From a checkpoint of a small transformer trained on Wikipedia: a variant of SOAP for these matrices.
Each number is 50 + 15 x the weight over its row's rms, rounded and kept within 0 to 99. Layers, rows and columns count from 0. The size before them is the row's rms in percent of the matrix's.

# layer 5 attention key, 256x256, rms 0.0476, rows 0-108, columns 128-191
093:58 46 51 76 60 69 43 52 33 33 35 43 65 29 61 29 47 52 41 66 49 48 69 48 57 78 51 57 79 78 69 58 55 39 63 59 45 60 65 29 78 72 54 49 46 61 28 65 49 40 51 63 40 46 59 53 47 26 60 40 50 58 65 49
073:43 45 60 75 40 66 55 68 24 75 25 28 48 49 47 41 53 43 76 60 19 38 39 41 49 27 41 54 65 69 75 38 73 39 55 56 35 75 76 44 46 46 60 56 53 62 18 74 57 70 47 52 24 50 55 71 46 56 48 35 35 37 79 38
105:44 36 43 49 42 37 57 70 57 37 70 68 22 67 61 37 52 72 54 59 51 62 23 52 61 48 51 55 14 11 24 47 43 56 66 44 52 23 31 80 33 57 36 52 64 44 66 39 69 74 15 23 51 56 51 39 75 77 38 61 65 49 29 48
077:19 43 54 51 46 64 74 38 33 62 09 44 55 33 48 59 58 48 71 64 41 29 35 37 37 28 38 39 54 37 62 61 79 70 90 57 68 65 46 49 58 50 48 47 57 65 38 54 57 62 70 43 36 51 58 54 21 62 64 23 39 52 63 46
116:31 54 40 49 30 41 48 42 35 46 55 53 36 40 51 62 51 81 48 46 45 69 31 31 50 35 45 73 57 43 49 34 47 71 68 43 31 51 56 53 36 68 62 44 41 58 22 61 44 66 14 27 44 43 61 66 55 38 72 42 39 32 56 30
083:42 57 57 73 58 48 64 57 28 55 28 38 60 28 66 59 50 47 64 81 54 33 36 41 53 57 63 72 57 57 67 37 44 38 78 71 48 64 57 47 42 40 40 84 61 53 46 89 30 50 79 54 28 45 60 63 24 52 49 33 44 43 78 45
068:68 55 21 38 30 23 26 45 57 23 72 70 62 61 62 55 56 56 14 21 58 68 70 53 43 55 53 59 48 26 45 65 36 59 49 41 56 40 27 66 48 48 40 53 57 46 51 23 39 50 44 55 81 52 37 44 65 45 47 77 63 30 31 46
098:66 41 48 66 66 71 48 49 48 61 56 30 56 39 66 50 45 26 46 64 56 50 57 57 49 50 40 29 34 41 62 24 47 46 52 66 80 41 61 59 64 86 48 38 37 47 95 42 44 55 75 65 33 67 60 57 65 47 23 39 61 72 22 53
085:40 58 57 57 38 79 45 43 36 60 13 21 60 19 62 23 54 64 46 68 28 58 43 41 62 57 55 53 73 55 69 65 82 34 49 59 25 68 56 25 55 61 56 67 58 60 22 59 61 61 67 45 49 43 50 63 35 62 47 61 53 40 87 54
091:69 29 56 39 40 34 50 46 68 50 69 72 24 51 50 63 68 36 45 22 52 57 43 65 48 41 45 45 27 24 46 55 31 55 47 38 46 56 53 72 45 46 38 39 46 51 64 40 66 44 34 54 62 60 49 43 71 31 41 53 42 50 36 58
129:30 70 53 52 46 29 52 34 70 49 63 45 70 51 41 61 66 49 55 50 48 37 50 49 34 18 43 38 59 48 64 66 58 69 52 56 71 42 44 57 47 54 44 39 56 53 33 30 39 40 66 58 49 45 46 57 15 81 55 46 45 66 28 48
076:68 63 23 56 46 28 41 59 61 12 71 71 31 49 57 52 39 74 36 31 59 62 42 54 42 69 51 54 37 28 28 51 23 32 51 47 50 42 44 66 33 34 52 42 55 49 71 40 51 45 45 53 69 59 42 55 72 47 56 83 71 48 44 58
109:21 49 60 39 38 53 73 34 21 74 35 34 50 62 35 47 38 64 62 62 48 46 32 33 65 27 24 51 46 61 53 60 87 56 37 56 50 68 43 34 39 23 59 61 52 68 21 63 38 59 44 41 57 27 37 60 21 81 61 45 34 32 77 52
080:47 42 56 60 71 66 69 36 53 75 31 24 49 36 57 53 52 54 46 73 34 47 40 39 53 65 40 44 55 51 58 49 74 56 42 50 46 73 50 43 72 49 50 60 55 52 43 64 60 66 57 39 25 48 42 57 39 70 38 52 48 60 46 60
079:68 73 48 30 58 41 52 75 78 54 68 56 54 55 38 57 43 51 31 36 67 42 49 55 36 75 71 47 37 40 44 56 38 39 76 35 65 61 37 57 20 25 43 60 52 30 74 47 28 46 29 56 68 56 21 59 61 64 61 75 66 64 49 41
088:40 17 41 61 57 62 41 31 64 70 47 47 34 40 63 66 28 43 74 72 29 59 36 35 47 17 41 31 47 43 48 59 64 52 47 66 64 50 47 58 53 64 47 18 44 66 34 47 80 60 54 56 19 68 80 59 24 52 40 23 46 53 34 60
080:68 56 22 54 56 35 46 59 62 17 87 71 49 43 65 37 40 59 25 38 53 61 56 67 26 57 59 54 48 36 37 52 44 35 46 30 65 24 50 76 70 47 51 68 64 32 67 46 70 48 42 44 71 63 44 41 78 48 48 85 66 57 40 57
110:32 38 67 54 64 67 65 33 67 61 45 32 51 68 56 70 74 27 82 64 50 47 50 34 66 32 26 38 19 27 23 41 52 85 64 48 54 40 49 57 54 57 32 39 62 37 66 46 44 47 73 45 39 56 53 52 22 68 18 31 55 55 38 66
067:36 47 51 62 48 58 57 49 45 79 26 35 39 22 28 40 59 37 69 57 37 43 57 39 64 42 31 33 57 68 68 51 71 45 61 54 61 63 78 29 58 66 59 20 46 54 39 73 50 53 68 40 39 70 68 62 37 32 48 10 44 41 41 37
070:28 46 61 73 59 69 51 47 27 67 24 32 60 40 52 39 29 45 69 87 42 37 44 25 52 42 21 49 72 51 51 46 57 41 47 67 44 62 47 20 65 41 44 40 46 62 39 56 45 66 67 42 31 30 68 54 25 35 39 33 41 51 69 39
091:39 32 64 73 56 68 51 42 42 57 38 49 32 51 55 56 38 31 75 95 07 57 48 57 64 47 55 44 60 62 55 55 67 42 33 60 37 47 60 35 71 53 51 58 57 55 50 43 66 60 42 44 28 59 45 42 43 65 39 64 49 49 64 72
073:37 23 56 72 66 46 56 42 50 57 32 32 53 23 52 41 31 55 44 78 31 43 62 47 49 45 21 38 46 73 60 62 68 32 64 78 60 59 56 42 83 47 43 33 52 67 46 34 33 60 59 54 37 51 77 66 10 34 44 33 60 71 63 64
098:26 45 48 68 51 64 30 53 45 84 35 21 47 21 45 63 50 66 40 60 64 29 37 45 61 43 54 60 61 57 65 44 80 55 42 71 43 54 60 59 27 47 67 55 71 44 38 64 37 36 62 51 41 56 36 70 26 75 60 05 38 46 50 63
134:78 42 69 53 45 79 77 79 22 42 55 49 56 71 47 48 42 45 84 51 60 41 44 52 48 30 40 59 46 67 38 71 39 27 52 69 47 77 65 38 29 10 57 56 64 68 26 60 48 77 48 42 60 46 32 36 11 50 56 67 40 39 69 56
069:52 30 64 85 53 79 50 46 43 57 29 37 45 22 45 65 48 53 44 84 38 48 28 49 54 50 44 47 61 72 51 42 75 38 53 54 54 66 60 41 49 67 68 33 77 65 26 80 38 58 43 44 26 50 52 46 40 55 52 39 23 28 57 56
092:40 54 76 68 56 77 64 72 23 76 38 21 51 68 45 42 37 40 70 61 39 21 37 28 50 40 49 54 36 64 53 43 73 54 39 57 36 58 65 35 30 39 50 47 46 63 60 47 42 65 51 39 48 37 32 58 35 57 58 36 51 49 73 64
095:77 47 60 72 49 45 56 61 73 34 78 43 50 48 47 74 64 18 51 38 52 46 64 92 32 62 71 57 46 58 46 54 18 44 47 31 52 16 41 61 68 59 36 70 55 14 89 51 54 28 63 67 56 70 46 33 49 35 40 70 56 77 41 63
111:29 53 77 54 41 52 51 37 28 51 40 49 55 73 30 56 42 45 88 43 36 41 50 39 40 32 39 58 53 91 51 49 57 72 49 54 39 76 58 41 59 30 51 52 45 63 27 60 46 59 47 47 49 33 54 37 36 50 66 33 28 40 86 63
078:58 86 35 52 29 32 40 61 67 54 69 58 38 57 30 55 49 65 59 39 63 44 28 44 43 55 47 72 37 27 32 26 37 42 46 31 43 50 45 61 14 40 55 59 56 36 76 54 45 47 17 26 89 57 24 45 71 68 71 92 67 50 38 54
077:36 45 52 48 39 51 68 47 27 67 18 32 60 30 39 68 69 48 75 57 46 41 53 22 48 37 50 60 64 59 80 53 63 74 80 65 58 72 58 38 12 44 56 62 47 56 27 75 43 70 36 36 29 46 52 77 23 61 59 18 29 27 73 43
100:66 59 53 59 60 59 39 53 76 43 82 36 57 55 38 52 54 35 58 57 51 28 52 63 42 72 60 32 41 44 36 41 42 40 39 41 66 50 27 55 55 65 30 72 62 27 99 52 50 49 60 58 51 61 57 42 73 80 36 78 62 84 14 49
078:63 66 22 39 41 26 25 51 55 23 69 75 57 48 57 50 51 76 21 39 59 75 69 63 50 66 66 75 59 43 35 63 16 29 11 33 45 41 41 51 34 45 49 53 56 36 42 45 53 34 29 53 74 42 41 39 57 48 48 87 68 45 35 43
135:38 76 65 36 53 57 54 73 50 33 60 26 56 57 68 46 26 41 71 28 49 49 55 58 68 57 67 52 69 84 59 86 62 46 52 44 43 66 21 53 69 29 32 47 33 69 54 36 79 32 43 45 43 53 43 53 34 44 65 50 32 55 65 49
089:37 70 51 57 54 49 29 47 47 65 29 15 49 56 31 45 17 39 51 57 37 29 40 51 72 63 51 65 77 64 77 64 78 48 52 46 34 47 62 45 49 44 57 27 37 44 45 46 57 61 60 29 57 50 45 77 36 45 80 48 48 63 87 50
085:64 21 52 58 74 50 33 37 39 42 60 61 49 46 54 57 58 57 70 53 55 53 49 52 34 36 59 31 36 47 28 44 32 48 53 58 71 42 46 69 57 59 67 41 71 46 48 42 26 43 20 56 50 53 56 34 57 49 45 22 49 70 20 56
123:68 36 59 33 59 47 65 70 46 44 82 74 68 43 72 80 54 45 75 63 49 66 30 40 43 37 58 60 48 63 54 37 49 59 42 41 45 41 45 51 53 43 55 55 48 44 71 44 48 31 55 56 56 27 53 37 63 75 37 68 46 53 21 54
118:52 21 42 63 64 67 26 41 43 53 52 29 57 64 54 69 46 47 48 67 23 55 61 51 47 51 64 78 47 59 56 53 53 39 48 46 70 36 41 57 35 62 69 31 47 57 29 50 36 57 25 33 52 50 66 57 32 41 53 32 43 76 47 51
105:37 55 44 47 53 26 40 29 36 64 29 40 35 57 62 44 57 57 64 38 28 43 42 30 42 59 51 42 45 71 52 71 66 33 33 54 34 49 56 72 69 44 29 46 25 37 28 27 65 40 68 72 40 57 54 38 55 52 51 20 29 49 66 43
131:40 49 33 43 37 48 75 42 54 38 62 77 43 55 57 49 30 65 66 36 71 53 41 60 67 58 45 53 63 66 46 25 24 77 33 61 85 81 41 55 75 74 32 53 32 25 83 68 02 74 44 65 41 72 39 55 46 73 56 40 47 47 57 24
088:46 35 33 21 45 56 57 49 59 33 59 57 81 53 22 67 28 36 42 46 59 39 58 61 44 56 40 62 36 38 45 40 16 68 42 38 67 63 55 31 29 47 68 38 42 44 68 73 34 76 15 64 49 52 46 49 36 43 44 65 55 62 45 33
095:56 40 41 53 54 71 35 72 71 37 75 42 61 40 58 56 54 45 47 52 63 63 64 78 29 61 73 54 49 51 46 61 51 56 65 68 47 64 33 37 62 34 63 51 60 59 56 40 56 42 20 49 68 57 50 39 65 53 62 67 38 75 18 65
097:44 67 58 53 45 67 55 54 44 53 23 13 54 59 39 46 45 42 55 56 32 66 50 53 75 60 47 66 52 57 50 69 62 53 63 66 38 79 40 31 42 18 35 52 24 65 54 60 53 76 57 49 44 57 38 83 15 29 63 55 34 54 81 35
078:45 68 51 69 35 45 63 40 31 56 19 47 46 47 43 38 50 45 36 55 56 48 37 39 73 38 45 58 42 73 66 48 67 24 70 61 37 58 43 50 64 39 50 57 43 62 48 52 76 65 58 46 59 62 52 74 46 50 64 46 30 42 72 48
102:81 28 64 44 53 48 59 48 62 62 61 78 54 34 70 49 70 46 63 43 50 55 47 39 35 40 57 27 43 16 42 42 36 40 42 35 72 39 60 55 43 54 51 60 76 42 44 56 25 42 69 66 36 37 46 27 79 53 29 62 69 47 13 45
093:45 79 53 39 58 24 51 24 50 40 31 17 41 40 35 46 39 31 53 64 56 58 37 34 67 44 61 71 37 73 43 66 82 29 46 56 17 59 65 27 32 53 64 52 42 46 46 59 65 58 69 47 66 43 55 80 48 48 71 44 48 50 95 58
110:67 76 71 59 71 67 45 30 54 56 40 39 42 23 32 43 48 53 24 58 27 43 51 40 44 41 59 38 52 56 52 53 54 36 53 10 49 36 45 47 48 20 33 57 41 49 18 58 67 40 55 48 69 66 30 74 33 46 65 79 74 54 63 59
113:70 52 39 47 36 42 45 28 32 50 66 82 26 32 55 59 54 44 34 57 62 49 28 32 21 16 57 37 45 39 48 46 54 46 41 46 34 52 63 51 43 76 31 64 38 37 24 44 68 43 59 59 57 43 75 52 65 78 46 37 61 33 55 47
107:44 34 29 44 41 47 47 59 43 61 76 62 36 57 78 46 26 66 54 38 60 72 63 54 36 43 54 56 34 12 48 48 29 66 47 44 64 34 43 68 49 57 49 50 38 76 56 58 51 37 25 49 40 57 60 48 42 38 50 48 49 15 17 40
128:58 46 54 62 48 47 33 66 55 44 33 55 48 60 54 62 35 73 47 41 09 40 47 61 63 53 32 58 33 29 70 54 32 55 47 35 41 30 43 82 47 67 65 25 63 34 78 62 53 60 51 64 58 38 28 59 39 43 29 66 49 30 31 54
110:38 56 63 54 44 39 48 53 28 58 58 41 32 35 38 56 65 69 19 50 69 60 31 55 36 37 58 41 31 38 56 54 67 56 46 39 26 51 47 49 23 61 40 57 56 55 32 61 85 47 38 49 63 44 63 47 75 39 58 53 51 42 50 50
094:39 53 44 62 41 40 55 44 42 63 27 21 31 47 43 31 44 52 65 44 40 69 59 54 75 47 44 46 50 65 40 58 86 25 70 63 29 62 31 46 65 39 24 57 53 84 19 33 62 66 64 34 23 62 40 78 37 35 68 46 45 62 67 55
114:30 68 77 37 64 88 33 53 85 39 73 25 46 73 62 44 33 67 65 44 37 67 43 27 43 82 58 55 42 50 53 68 57 63 61 49 48 76 49 70 68 31 61 37 43 29 57 45 40 12 18 66 56 35 45 27 48 36 48 44 50 59 28 59
130:53 53 70 46 52 13 43 40 35 42 41 68 41 15 46 76 48 48 57 42 60 23 56 67 54 23 16 58 67 66 70 23 66 46 69 63 57 40 31 60 76 55 47 36 61 55 38 44 62 45 47 25 55 25 83 52 68 71 40 50 67 55 51 53
101:33 48 54 52 40 53 40 51 83 63 68 51 66 76 43 58 51 65 36 59 41 68 59 51 53 65 50 61 46 58 62 74 47 61 51 63 53 73 53 64 52 43 61 26 62 60 51 84 33 56 14 58 61 52 48 28 50 35 64 44 27 36 13 41
124:50 60 33 37 66 53 35 29 49 67 54 38 55 85 34 48 29 51 62 54 50 72 49 34 57 45 42 49 48 65 52 66 43 51 51 87 24 59 74 50 56 48 71 26 22 64 31 40 42 48 16 42 44 85 37 56 39 22 59 31 43 47 53 41
095:59 26 35 36 70 71 41 69 52 40 35 81 81 66 52 60 56 61 48 29 44 52 52 61 20 40 56 54 54 40 81 33 22 74 71 52 63 49 32 73 80 66 66 39 55 39 83 48 36 59 24 55 42 59 37 27 39 47 30 40 52 60 23 37
124:57 47 71 41 60 43 56 18 44 26 81 57 36 07 65 40 35 45 52 32 38 46 45 58 53 36 75 54 42 47 45 37 53 40 34 41 60 44 63 38 42 44 44 64 65 42 44 37 56 57 75 52 49 32 67 26 62 68 96 47 72 47 40 51
099:62 75 62 54 43 45 59 20 31 53 38 48 49 38 39 32 56 59 53 47 70 35 44 37 63 36 56 19 74 47 44 60 55 40 28 51 34 74 42 44 72 60 32 50 45 57 73 57 44 61 97 48 31 55 54 66 61 50 57 59 53 45 67 58
116:44 41 36 34 50 29 42 38 68 44 54 40 40 39 54 66 57 58 65 44 58 51 46 48 46 54 44 39 53 33 58 42 50 77 69 79 55 68 37 88 47 54 60 30 54 48 27 82 51 33 13 40 42 54 61 48 62 27 51 34 21 66 26 57
109:64 47 53 44 70 46 60 57 50 56 46 44 67 53 49 60 50 47 82 58 51 28 46 36 40 63 71 52 43 63 60 64 32 53 36 68 56 61 48 50 53 37 50 63 46 36 56 54 30 49 27 81 56 45 53 30 58 45 25 44 25 86 33 53
087:23 72 42 63 43 49 71 50 40 66 24 41 42 47 46 35 39 42 27 46 59 51 63 47 66 65 45 62 58 79 57 42 57 44 53 51 30 43 62 39 54 51 45 53 34 56 47 52 83 72 53 47 52 54 53 83 49 53 49 63 44 34 84 35
106:48 35 56 41 82 73 48 50 58 48 66 64 63 72 72 47 59 51 72 99 55 67 53 46 33 61 55 78 46 83 37 56 54 56 39 68 35 44 50 47 59 34 64 35 46 36 47 72 09 21 28 70 54 48 46 48 37 42 56 44 36 33 46 60
095:41 66 34 81 35 60 51 52 34 75 52 21 39 37 56 37 40 42 24 52 36 50 58 43 67 62 63 61 56 62 62 57 73 49 58 61 28 57 60 35 37 38 43 44 45 62 28 59 80 47 38 39 33 53 48 96 50 51 70 58 25 37 59 59
092:47 58 52 73 52 49 51 43 34 68 25 39 46 57 24 50 58 58 49 72 33 44 31 51 76 51 31 70 53 62 59 50 59 43 66 34 22 49 38 46 68 65 40 31 47 59 50 62 51 63 43 38 57 59 37 67 23 67 70 41 34 38 71 56
099:43 64 50 50 73 32 37 65 51 76 60 33 35 25 55 90 77 46 28 55 35 59 42 54 53 49 38 50 41 77 52 63 42 54 42 86 38 65 36 80 89 55 93 38 49 53 45 56 42 27 55 53 67 44 38 57 66 61 44 43 60 54 52 35
108:24 53 45 53 28 54 35 63 47 62 56 60 31 53 58 62 59 56 54 73 59 69 50 52 35 63 54 51 41 54 46 65 62 64 51 56 50 46 52 76 51 55 59 30 56 49 27 61 33 36 48 53 58 44 44 59 37 20 50 35 41 26 38 33
133:33 40 27 47 48 53 40 32 51 49 37 63 51 60 60 46 57 50 53 42 58 70 58 59 47 24 31 38 58 50 18 32 33 61 29 60 99 47 59 57 66 73 45 55 25 42 38 42 39 38 27 51 68 60 63 85 58 33 36 47 49 62 25 44
098:46 57 64 36 66 60 55 31 45 62 37 30 72 68 49 24 34 61 53 45 43 62 41 49 48 51 40 54 78 43 44 73 71 39 44 31 48 65 62 22 75 43 21 54 19 56 22 34 54 63 40 54 46 57 44 72 54 38 52 39 35 72 46 44
107:29 47 51 39 32 78 32 47 95 37 44 44 63 51 35 46 62 54 76 40 77 55 58 46 53 48 65 33 41 65 33 48 37 77 26 47 58 54 51 38 59 45 58 53 34 16 38 68 23 59 56 52 75 52 55 41 25 63 49 59 24 35 55 56
103:30 55 48 46 40 64 41 64 54 23 33 59 64 68 61 30 47 50 39 44 54 45 66 44 50 66 21 47 31 50 30 38 63 60 42 46 29 48 58 13 41 37 37 50 51 43 45 44 79 42 63 53 51 46 38 45 25 42 60 62 35 49 39 49
080:39 56 49 71 38 54 50 32 54 48 40 43 79 34 45 32 43 45 50 39 41 42 62 40 57 73 36 43 59 62 44 45 66 47 53 31 32 51 62 37 41 34 35 45 36 67 46 47 51 42 69 58 49 63 34 48 42 15 64 51 31 55 61 60
119:54 62 55 37 73 69 65 27 27 29 33 65 53 44 40 26 68 23 53 52 35 46 64 65 43 61 39 44 60 38 38 36 52 53 43 36 57 46 36 48 76 62 36 69 63 27 21 33 66 44 22 68 50 51 57 60 32 41 55 55 79 45 73 77
081:38 65 39 87 42 52 53 42 16 50 28 40 44 64 33 43 42 55 43 48 54 23 50 50 47 43 21 35 43 70 39 35 82 55 56 49 30 35 51 44 50 75 50 25 58 65 29 52 76 61 47 35 33 62 51 55 39 53 69 53 53 35 45 67
083:44 59 61 48 42 65 44 36 32 53 09 43 65 45 33 39 42 65 68 56 59 43 52 43 71 49 47 39 63 50 57 65 64 55 38 42 45 72 48 46 73 60 55 47 38 56 25 44 66 83 42 40 66 57 50 73 47 52 62 49 33 40 72 55
086:27 44 67 78 49 67 50 43 37 66 24 42 62 51 54 31 41 41 44 53 25 48 59 44 57 52 44 55 42 65 62 45 66 60 27 48 43 60 55 23 52 57 21 60 34 43 43 42 58 64 48 49 59 37 50 71 41 64 57 61 32 70 69 58
090:40 40 57 52 43 24 45 41 65 42 63 82 37 62 46 38 49 45 27 51 45 62 56 27 38 48 52 52 30 34 53 44 14 45 65 71 49 34 53 73 29 53 50 41 56 55 49 66 39 52 46 30 34 54 79 25 38 72 60 32 55 39 57 37
081:42 48 48 82 59 57 63 33 41 58 47 52 69 76 44 32 07 63 55 44 27 36 64 27 56 70 60 50 45 80 53 48 80 33 34 31 35 62 61 40 23 50 48 72 43 44 52 46 56 48 72 43 41 31 25 61 46 43 31 52 45 51 74 39
129:68 45 53 59 63 56 41 67 69 47 56 54 36 65 52 78 55 33 30 52 54 46 55 60 48 59 28 62 72 78 44 62 86 47 61 62 62 27 44 47 34 71 73 62 62 64 21 35 46 21 46 49 35 41 23 43 46 46 58 54 48 71 37 62
097:57 41 50 29 39 29 67 67 32 32 79 73 45 63 51 78 62 29 40 33 51 36 59 55 20 37 42 60 39 64 50 59 38 37 54 56 73 45 51 42 60 41 40 38 56 51 38 61 62 45 60 44 64 55 60 46 70 86 45 35 64 65 55 55
098:19 40 29 52 67 58 47 29 10 47 40 61 41 74 42 23 16 48 45 39 42 44 52 53 42 21 43 63 46 47 74 55 62 77 56 59 40 67 47 38 58 67 18 66 31 44 33 42 75 71 36 40 59 62 70 62 61 59 63 69 56 74 47 51
096:73 46 70 43 57 19 65 30 32 53 49 46 48 63 35 49 49 46 26 44 36 28 44 47 54 60 44 45 50 32 27 42 62 46 70 46 19 30 64 44 22 74 32 53 46 63 61 43 67 61 59 49 40 54 46 42 59 63 64 66 40 56 33 68
086:63 47 52 33 29 24 37 52 61 47 71 79 18 69 49 77 53 42 29 52 54 56 78 45 33 49 42 39 47 55 56 73 20 66 66 66 52 52 39 82 44 61 46 33 65 54 55 52 41 51 28 40 48 64 64 21 68 53 44 53 70 37 40 54
100:68 55 62 53 58 66 45 53 67 46 56 59 46 39 66 59 72 47 48 54 56 43 40 67 49 42 60 37 41 43 10 23 12 48 34 40 78 33 54 53 58 58 53 72 61 30 74 46 37 49 75 75 53 43 34 29 39 69 25 70 59 58 44 55
112:69 62 66 45 75 60 58 73 41 41 62 63 45 58 66 30 54 48 35 78 44 30 41 64 50 63 38 50 51 43 17 15 41 54 62 38 42 36 53 51 32 59 13 55 62 63 85 81 51 65 48 61 49 55 22 33 66 70 53 59 68 58 52 84
122:47 73 50 33 82 41 65 58 51 60 60 61 47 79 54 34 24 45 52 70 56 62 38 57 43 51 53 49 72 57 49 63 69 36 56 40 28 62 48 40 86 41 33 40 18 62 19 52 55 41 32 55 56 49 23 37 71 55 46 45 59 72 42 56
106:45 49 27 44 50 56 52 47 30 55 30 52 66 46 56 35 43 65 42 35 51 35 69 41 53 60 26 66 35 76 64 62 80 47 46 57 07 46 53 36 36 43 40 37 54 51 33 78 70 42 60 33 37 42 76 60 54 49 78 17 27 31 70 50
097:45 78 55 45 44 75 66 41 46 56 40 51 58 43 72 64 60 42 50 48 73 53 56 65 69 74 11 53 37 54 43 50 72 47 73 33 55 49 70 37 52 62 57 36 30 64 58 56 82 55 45 63 70 53 36 65 41 86 66 35 29 56 41 47
103:71 63 60 51 44 43 58 67 75 54 58 21 64 49 44 60 27 37 40 42 60 36 80 36 54 62 15 30 62 91 51 74 61 31 32 43 39 43 50 33 39 29 67 46 57 65 63 52 49 53 68 43 27 49 02 46 25 48 60 55 50 39 62 63
095:40 46 49 34 28 66 54 29 38 51 43 43 62 63 43 38 40 47 39 33 47 39 47 44 56 43 42 46 86 74 75 75 57 46 45 36 43 60 43 42 67 51 59 56 31 59 18 16 56 67 47 32 72 61 36 65 32 49 69 59 38 56 44 28
098:70 47 62 71 55 57 55 42 37 63 38 71 55 42 58 52 65 41 63 57 55 14 57 55 48 46 53 17 51 34 41 43 38 32 67 30 50 30 72 48 60 76 56 52 60 47 66 41 56 43 57 66 22 48 37 25 56 48 61 57 43 50 75 58
088:44 61 57 71 46 34 60 30 57 40 51 46 64 48 28 24 33 41 63 36 35 46 35 33 50 46 58 43 60 47 65 65 46 37 57 44 29 50 48 48 38 34 53 71 56 47 51 54 66 57 61 45 31 60 53 48 28 52 78 52 58 55 70 49
109:60 30 56 34 63 45 60 59 68 60 71 66 49 61 60 44 60 34 55 58 53 63 43 80 30 50 62 49 46 28 15 23 28 45 52 49 53 35 55 46 42 64 18 55 49 25 79 75 44 46 52 53 62 59 49 41 56 68 39 55 57 72 24 67
086:32 54 58 54 60 47 49 52 39 64 34 70 53 57 52 34 37 44 48 34 32 23 54 44 63 53 37 43 48 77 38 42 75 41 49 48 36 30 75 26 70 60 44 48 50 46 59 60 79 45 68 57 39 42 28 53 61 70 77 29 49 60 70 61
091:55 68 30 70 75 41 60 50 21 39 37 36 33 57 38 39 23 65 45 45 31 20 42 71 49 39 49 56 64 58 47 33 83 48 52 46 48 52 48 21 54 53 36 74 56 46 62 31 61 40 71 54 61 61 53 59 41 41 36 63 75 80 52 54
123:63 54 42 61 24 38 28 54 69 57 61 26 51 60 59 77 33 64 70 34 56 65 32 34 69 39 59 47 43 34 50 52 66 51 54 40 48 45 53 74 33 45 66 47 38 55 51 46 66 54 52 62 35 51 50 61 24 32 44 34 33 12 55 46
108:42 46 40 56 55 64 30 52 31 51 36 61 57 17 55 62 84 51 63 51 36 69 26 61 65 48 91 68 27 48 47 47 53 57 30 62 87 59 36 39 48 43 59 49 33 42 38 38 41 31 45 58 70 18 66 58 47 35 14 46 35 30 35 36
095:34 38 39 59 31 49 40 34 44 77 24 41 33 54 48 38 59 57 64 53 39 68 64 36 60 40 28 37 37 47 72 66 62 66 64 81 21 77 62 66 27 38 52 33 33 68 10 60 53 53 63 21 41 43 64 49 53 64 80 64 23 46 50 53
084:64 68 57 74 37 83 54 47 34 43 20 60 59 61 55 21 34 57 33 63 28 42 47 38 54 42 36 58 63 47 43 72 54 39 71 70 56 74 56 68 65 43 54 70 47 51 17 48 53 50 49 50 17 50 49 65 58 56 58 58 39 55 79 37
077:48 30 52 39 54 21 43 41 76 65 61 56 71 50 50 66 58 46 46 33 69 60 41 79 43 87 50 43 21 13 34 45 29 66 54 43 58 16 56 68 60 49 43 50 56 35 62 47 48 30 59 43 60 54 57 32 30 45 70 37 62 61 45 72
135:33 48 29 62 31 63 29 60 37 44 36 60 03 60 54 35 53 67 39 79 37 54 85 48 39 45 29 64 57 70 48 52 57 58 43 76 60 56 42 55 52 56 66 40 39 68 37 45 50 69 31 38 41 55 58 50 72 66 45 59 53 46 63 24
086:62 46 53 25 52 40 53 50 64 31 46 60 42 44 60 65 56 47 51 38 64 59 57 68 45 50 64 49 38 42 23 25 38 82 51 38 54 48 69 49 36 54 41 32 63 28 69 71 53 30 45 74 66 50 54 69 37 46 44 29 57 58 27 52
099:66 62 50 28 70 52 41 56 48 26 69 48 71 46 52 62 54 49 35 57 59 72 42 52 51 52 56 19 76 49 30 35 43 78 42 54 57 48 65 52 38 70 20 62 51 37 60 48 34 59 49 67 63 60 43 31 60 30 57 30 59 92 22 49
080:46 71 46 70 45 65 56 68 49 53 42 53 42 62 55 30 41 59 59 50 27 36 49 27 67 58 34 44 68 67 69 65 66 29 65 65 37 64 45 39 61 58 48 63 45 72 22 44 51 73 44 21 33 52 56 57 62 54 67 53 36 56 80 34
149:41 58 30 66 55 60 58 42 71 31 65 59 47 45 39 52 58 47 28 38 70 59 52 41 57 36 23 52 68 48 30 51 33 72 74 29 55 70 44 48 38 53 42 70 55 44 34 75 10 59 27 50 36 70 46 61 54 32 29 53 48 34 38 42
136:71 54 62 44 46 42 62 45 45 65 37 48 64 18 40 46 35 43 44 57 51 65 30 45 66 51 53 51 62 26 53 50 38 59 81 74 34 70 55 46 53 62 30 84 56 37 64 50 30 66 63 78 52 80 50 41 28 50 49 35 31 44 56 54
112:73 35 57 41 42 18 62 56 65 51 43 53 39 25 52 71 31 34 30 52 55 53 32 50 48 56 34 35 52 56 59 41 28 49 51 99 56 22 43 53 76 52 47 77 47 48 36 16 28 58 65 56 39 69 65 48 42 84 52 40 43 34 52 60
107:80 35 54 41 47 15 79 36 63 65 41 42 50 36 58 58 43 52 53 52 45 53 61 54 78 87 72 53 29 28 49 68 52 42 61 78 52 40 56 48 52 34 57 67 65 30 70 41 45 57 58 67 54 58 74 52 43 71 65 25 29 36 51 57
081:50 74 42 69 59 55 54 47 56 51 40 44 51 51 54 22 39 68 72 42 21 44 53 33 53 45 38 47 52 73 67 38 68 25 51 41 32 59 58 46 45 59 54 41 51 62 44 52 55 46 53 36 44 22 65 62 69 44 63 56 40 61 72 34
081:52 36 56 33 57 36 55 48 62 55 75 65 62 35 52 72 57 43 51 32 68 47 33 62 37 66 37 39 29 35 41 27 32 73 46 40 79 27 61 28 68 55 33 63 44 30 65 54 47 51 46 77 65 49 37 36 31 64 31 59 60 61 34 66